python train.py --d_model=384 --d_mlp=512 --rope_base=10000.0 --rope_fraction=1.0 --init_std_up=0.0331 --lr=0.00161 --beta1=0.93 --grad_clip=1.0 --warmup_steps=0 --schedule="wsd" --final_lr_fraction=0.0 --doc_mask=true
Each number is 500 + 50 x the weight over its row's rms, rounded and kept within 0 to 999. Layers, rows and columns count from 0. Numbers have three digits each. The size before them is the row's rms in percent of the matrix's.

# up: layer 6 MLP up, 512x384, rms 0.121, rows 461-511, columns 224-255
# down: layer 6 MLP down (transposed), 512x384, rms 0.117, rows 461-511, columns 224-255
# gate: layer 6 MLP gate, 512x384, rms 0.111, rows 462-511, columns 224-255
up461 095:510511484404448534485529495533456448514375453464578468517427495605395527544458444499513469459537
down461 101:491525475472512466528464468429519508523532443517532500439481511483560497541436565614457431517494
gate462 101:559466447533433491543492488466502495521524573581557553575469569418520484538547566501441552505525
up462 104:440405564459542436506536571539443461447422510525544443462403487479446485519509435529405519550479
down462 105:548511489552560488498534492466476448526405478538480598468573438495399460532556499558471490508470
gate463 106:512542573497400510525476668467524425509515513473423506573490507604577493406460516537333475509485
up463 107:559498420510596555491492568554629594503561486536555531573504468509540462497451452551541485549527
down463 104:512433502485587549515457538532551449515460513497529482566471555421551558549519499424560462434549
gate464 105:507386452558575486552524472517464460575487419508533509519445565599464512461497506452525494548528
up464 109:500459468449460523468559515437514418511474412537457493532477523589549529525467498588523518547492
down464 107:524542510397613525530553413467432590490512495554399500525509508550403465480485451526520539480480
gate465 097:467581526466494523535450444534574471537473504462541492429526505455481498569500470393453479449494
up465 098:407602574483501577545488476520571513426434556521502522479497505474482579467513463561538568469380
down465 100:612456593441534456521450485512610462484499516442544517458573549482459458561439415450566531488477
gate466 103:425481479492480467438463488433581501503448473501389521438421506517461471481560536522477459464462
up466 098:511508555496442451570522589548520444502500471531456537598461525565304558483517518433437492549474
down466 094:570555492547459499572469506513522494458452504502477300602501498416456485503520524387451447544427
gate467 101:521532497493519345527500509513480434529513467459479537582516557490607551486531562456518635432654
up467 103:452481574475494400551549466439488482495442486623587404503594574556479475455515553448487529543543
down467 102:506531394509497386491536518370519484526474579494509534495528515558498555460546505485528447637496
gate468 105:445494576498459596528458561531477351527422422570622559532472451542511467494446525548429478505513
up468 102:604607510629506411448596415441519521562488491524510514460411522434428472500531533431622510473496
down468 106:425534449554448358480457508573597477442492506484605470528544452560545611584526501460439622512525
gate469 098:530543574382473532650487483465510509528533572504481470516490543546582503456447415556538466548404
up469 097:468566452563408410549579483447505514421440498550554514527565538490595479504507487522405563513462
down469 101:450433463526474559503555519524492502444447538512567488605600451564629598507535466471521559609493
gate470 105:520436566434423542486565475489550427445555516410518489585562528512506453446484560492535498488455
up470 100:530463508582487444371489522436490465446602497470507518593504500608428500587459537531560591391494
down470 104:446444546511448626536432556528578546442500519475467517488508487471452432517496483509419448510572
gate471 095:489513439496549495502514518505529480533542525525451559408550465497465482454495560504596543525540
up471 097:525547469605507478491612534570492466487457464513496451542523481456461504524572442469431514513547
down471 097:464373464511481507463566489450596479596385491337536534473468479443557493486429414473509494504518
gate472 101:538457459582530485489482498484442538487510475457561470408447478523487522547422580401508489428555
up472 095:553520494465506534496528551544441551480469511526513472464526492539554433506534514478445520499508
down472 098:614519479574480544396468497500405534491528444447548560424465472510538553594515693508451447557567
gate473 100:504499577506525486486455517635494507593552540485601497579615436531524503500568578470414469449535
up473 097:514519584495556482490548513505565479532570443487477454489534524448524492430410513481565455514499
down473 101:511597533598597578462484562470462474499610495592421471413490547457624494527426536486516582576537
gate474 100:528505444530551441448586473560540489672532444487481493532480556508557466473518516552469491511469
up474 093:468436524520470548456531459523412490415505519517449621511550464474519570476563508501491484561566
down474 094:463527511466462553481488491502484483353488475514546491494434566506431459546460463401449477525596
gate475 104:411496485540505398472562503519518437590480454521519474499624488478464488457467580453617505494546
up475 102:455497454466520534442609488486523499488434621543612578518465427484568543466462497478444515489461
down475 100:546514480540512518530469521517468560551539510517603547464559451483473414441554574536544488486498
gate476 096:457450525446550583515536543498550514540552486513507528469472526610568532461509576462539546556474
up476 097:547551472472528468514474465549552525433526510541531589505495658533495452501575444504539525543498
down476 103:490535498591427452496469546551528481531536480511520546521472474566461454465494451467524564521506
gate477 092:480555501515461545490560433396453538483452472495494474459554597487430442517464394463533431527439
up477 093:530503542456446451402588500478477527562524529456417462492495405408528522444505564537471645532515
down477 092:608488490460459514478497591596556482547560573448508566469524536519564528523448507486539516525497
gate478 099:488544506429513473534562475552417493440456477517431403410475491471476404541514586526569481556541
up478 100:397468521537398520578509498481499600539511551536515501541453424495489504553470422485553508459566
down478 094:454536377530405515498504459535432485508477503465514552504438541473488497470577582463433545505481
gate479 101:531490559507604560477471488491393502448429447606608555489516487522510494502540461497527502453534
up479 100:441494530462457416608546497410483402621487551469479401449540452463564559484563499540397513527549
down479 104:514553468442541477510450537492522538461557442502557489444425474532525527410445509586447555558504
gate480 103:519557510480541503503507576397510489537481459512453581503446553541549472490528532573477481534424
up480 099:421433503465460547545489511587452452474519494461536479421485595498473408407508571493528470603502
down480 100:554502462469505641493558497472515440511379496546516437530484569512426493446473541545536549483485
gate481 101:488479367472416422503498525560601594513422426476510492526561514547387613490468553459446484543482
up481 100:448416551508551490614495511480517554567420480525442497515568454397464597505454459484437490436475
down481 101:471535463483508491459544446554574442493489460517435430594552505459414570563481454514484592438458
gate482 110:500452544381521476532416484451493571481453531539546507509541610523510517575466500476623526519483
up482 107:443450431534520525585576507529452421519568564460403548500496403529518518550519428505490502539482
down482 107:522541535483510501453516421554431405426532519485440495419485491516526478522589484499464555474528
gate483 096:560560631495569505448454546428526400531540498437550490574416447573456531568471458507551550446463
up483 094:544537561489539480426543444488409416464530431536547520539495530536526485497504467503591494569413
down483 097:521514457581438503426527485523595460505538520467521499500385569544499482483522487465425486546575
gate484 104:460481455513467492500414536515475536530477549443454442509564407603516512548518534557460574498487
up484 105:486478547437487558506430524465506653546543509624442560526431587512463483459478484508537458524471
down484 100:635572517454526500546464402560502515489484538593509547537532550461476501562433474474500512549442
gate485 106:552550514462486504434568526481505465489534505497557563480504527498507477500484473541480567501515
up485 103:591490444444474543463526506511514572477580539539475473460568596362457542491496477432570575506551
down485 105:464495480453576474446414506453478486412462416440508527522528567432539497462477468540580409416522
gate486 105:448574508589510511482470513517531494461534424587401485513451545484512495422544488518550419587475
up486 105:432509567515439593516549393433513500440488534521506453527547466516479558513466422551545543444540
down486 099:525460517474496474489452513642409510405500608462516452491424586540572493537487523434494467478479
gate487 097:481451471450477554481478555425635491592450517552513471490511561477410560464396504566529517474534
up487 103:467562560502571514447570546566568460410514495540483532561512478585601561421540540505450544490457
down487 102:483495453457542453411449619539576483525476475527511551571501532537564499565507531567488472560540
gate488 105:526545531517479519510460509471487536502459478461544506538513430576581529430491447496464474475491
up488 106:583495519540524524417535495480516535487563502570497527585584469544497557468462537509431463526513
down488 102:589457471483575465566482515529466571493452519464484637623499513498491455529437506447439534486524
gate489 102:516527539601505567455442481514421414415503533544472530471505497602499416502504467534462498449441
up489 103:493483542506525415569407510500576450490433535572556520505539405456533536452484550544434470532512
down489 098:570443546409437474527493483595503525540526489454525519494515549559543497482505507410548504459434
gate490 103:537425517483558502477544499564576540460534593493556537494493485559469502532537496575506541475414
up490 109:520614472518514452489453524502522537583472517483479446450480496495492484505542516493445529494621
down490 105:495463501536471475531581502432424547602564586518516506512439533541484527540672542446476566423462
gate491 104:525555474530498428480523536445518490480498509517429589533402481435467580525551545488547501472494
up491 101:528440454574561522548556493465467476518515540526509432453630523488563494495496567538514482527524
down491 102:457458403470449580504504414528446558456556490529459492481508588428529512532516519516595534437528
gate492 098:500466525512429416603448478514505445503519521532415527530465549575498457531514516474545539507476
up492 094:527511542475473483527509545471442522528504594471475548473475600486494511507527423512564442602454
down492 098:513531446510472444564544547488556445544466548457531561461485459505468514527548510536548560567471
gate493 097:452541483469466564546467545576540413442513556555467512434544472481502470462505523523455520541486
up493 095:534549515520477510529495496570447489491447477470455371566517524536530569474454492535483572442509
down493 097:473471520455498501454444565489569411543488507423509489449480530437541419556475488519538477519493
gate494 097:550519582550501539507562486468583539603463534534435514584494513501445486431474474528534412543551
up494 095:500526493522495558441505519513514545481528507484493460489419549492542516532568481577503525523466
down494 096:517434465486474544436633457512523635513545525488420496485404484478574436491579592492471518549534
gate495 103:514479521522414463530473493440490474581475430497534520531433492505442508558582508532467451493523
up495 104:517520578441444532439518462520528461490542496526467499498569440509486433494477476541487609522635
down495 102:536441471488428361486493492584502424482438451552573474513485521527592611609580523483447637410416
gate496 101:554524543602542475551352447468509501436580623503510514571557450528461531463506522479410495575559
up496 099:454523548509608499491542399457473528489569512450528534532469503520442471518607484452442510451485
down496 103:438508544572561610419514576566537492561470562492482470505636376494469561391465429503508438499390
gate497 092:528515548489541491540443530464463541478482517463510441544569536532576459356467516532564435465476
up497 094:509500501597465477437544486515527437543510513531454496551449455493407378514523512498602631464468
down497 092:537509492482458514499431471528556421458488525472433515538555564462544485516520448550492462460494
gate498 098:502464468513547482494546358527515409496397482556621600372466588483491519436519500599486474455562
up498 093:563506546464499502537482434533490495499495526447559534442497472490562571413502465476519464472524
down498 096:407519403447506433526568520416491439445455478385498453542534449424439484475470553510466573478514
gate499 098:543477526494582505461533429499570531504449606530500505559515514508382573432538510458491551481654
up499 099:396488492531455501506504502405509536551592446504526511451504477483457444541458488449510455556441
down499 104:537509521440443465409387520539442418486409466543510425528543499531444482496554460521429411499482
gate500 100:505465564592425434414552523541483468500389511508429507490490406496421511523489500530437574568538
up500 100:553520419559516496468437481589490538534549443516516505484526519513485491382422510549416450437496
down500 100:484488515505481642547490553456502474480579458537399529470477533503543481543544408423540531438467
gate501 105:471478468484524479508449486500520394430426505450510517533387458531517532501471519542448666575504
up501 110:533473548514494506492519483594518421505534427505558502478590455468560492452441473529606515563609
down501 107:476490567521426506564532537466498466477468476457472507433458445440577476505438528470410461549610
gate502 099:567511463515496497497583519496554538431494408444435441518545444504545484440521551448491546536441
up502 102:552475540429432545490597476524494550513574443473496568471500381500455491493462503480514522517528
down502 099:514482523494589557444502525560436371536493390479523495511460458437503507529484530547452435398518
gate503 105:504468512432558494466471465515461565484543423441577497487532446444488504504502462482537493563508
up503 103:562440526425511489532538557559431570482631551480538473431530563507506542521458491507459537474502
down503 098:529524440459442481528548543554453501436564514541475497531485531488570484473457412495524507542547
gate504 098:504513540427485434531439557501470447491472495662454488384585542518460551433504448400456532500464
up504 102:399458426447448481394495458471478490585474558513491473515423438469507446544461458541499441417593
down504 102:534524496492515468465546411558525473468557479497421478495550568481470486489479483500476525416475
gate505 098:590501454517496446480550518588460499563518471517407539517430567441504493511542466470475523465481
up505 095:627484509524473415430558559492438523612501507464417495538449431459477547563480472445484493588499
down505 098:490502450480512590477528508491540472495480468453477517486472536552542508454630499449438551516499
gate506 103:469429495476436500526522531497549568486512614424481471561429510473491558488630402517485591509520
up506 102:502540524576498493558522539462435538465534574553479535463500518566542569422508498548505412506466
down506 103:547524573565417561490494448521448510475554513468425459503557400543545566455458462453464458497557
gate507 098:491542421438415439511453540524539449458584526495419457475485617504584424528500439603504567454528
up507 095:410527476564524435512517482545531499604430526487503491570474503495581456399520489505491584480540
down507 097:430599544559416449531518579559571530419487433603487490528460473553563550530456436437522531490465
gate508 101:490434443549484445502587452551402536453567445519461535420507519525521501458382546500443538522469
up508 104:500445554563493426543509502537549487458501478556472525419530436601400530440487535481496518399416
down508 102:553414517546462506458437448446512641482513554532475454543502502515481529444485478493508455440407
gate509 098:445468499407503497495429455534579550559511441521572528503536467512528438501449482603487562495495
up509 101:530574614516346521543490450493529486413562537511491485450499562424595407562484578508484522510538
down509 100:497537477542395456524522460434501507443470387531494601527491450499503457407509532505539450479504
gate510 103:432532428459483492590538447456509450544502529495532451439496578504485573477458546420440571520499
up510 101:431563490390434521567441489400535463516477552547378404453450528503575476558515482524498514424513
down510 104:525427504611506551472490482461459486476577519445453497512586492549492534566526480538445471506490
gate511 098:542512444531348550552443555470491413534551457526555459450478513553515401476572541477520547498485
up511 105:564520589484496529503580491528482595532480456422447516528475491524537593485412497504443544485535
down511 097:441506526509506506513529484514591505487439552479468460521566550567375556443495396491540526531566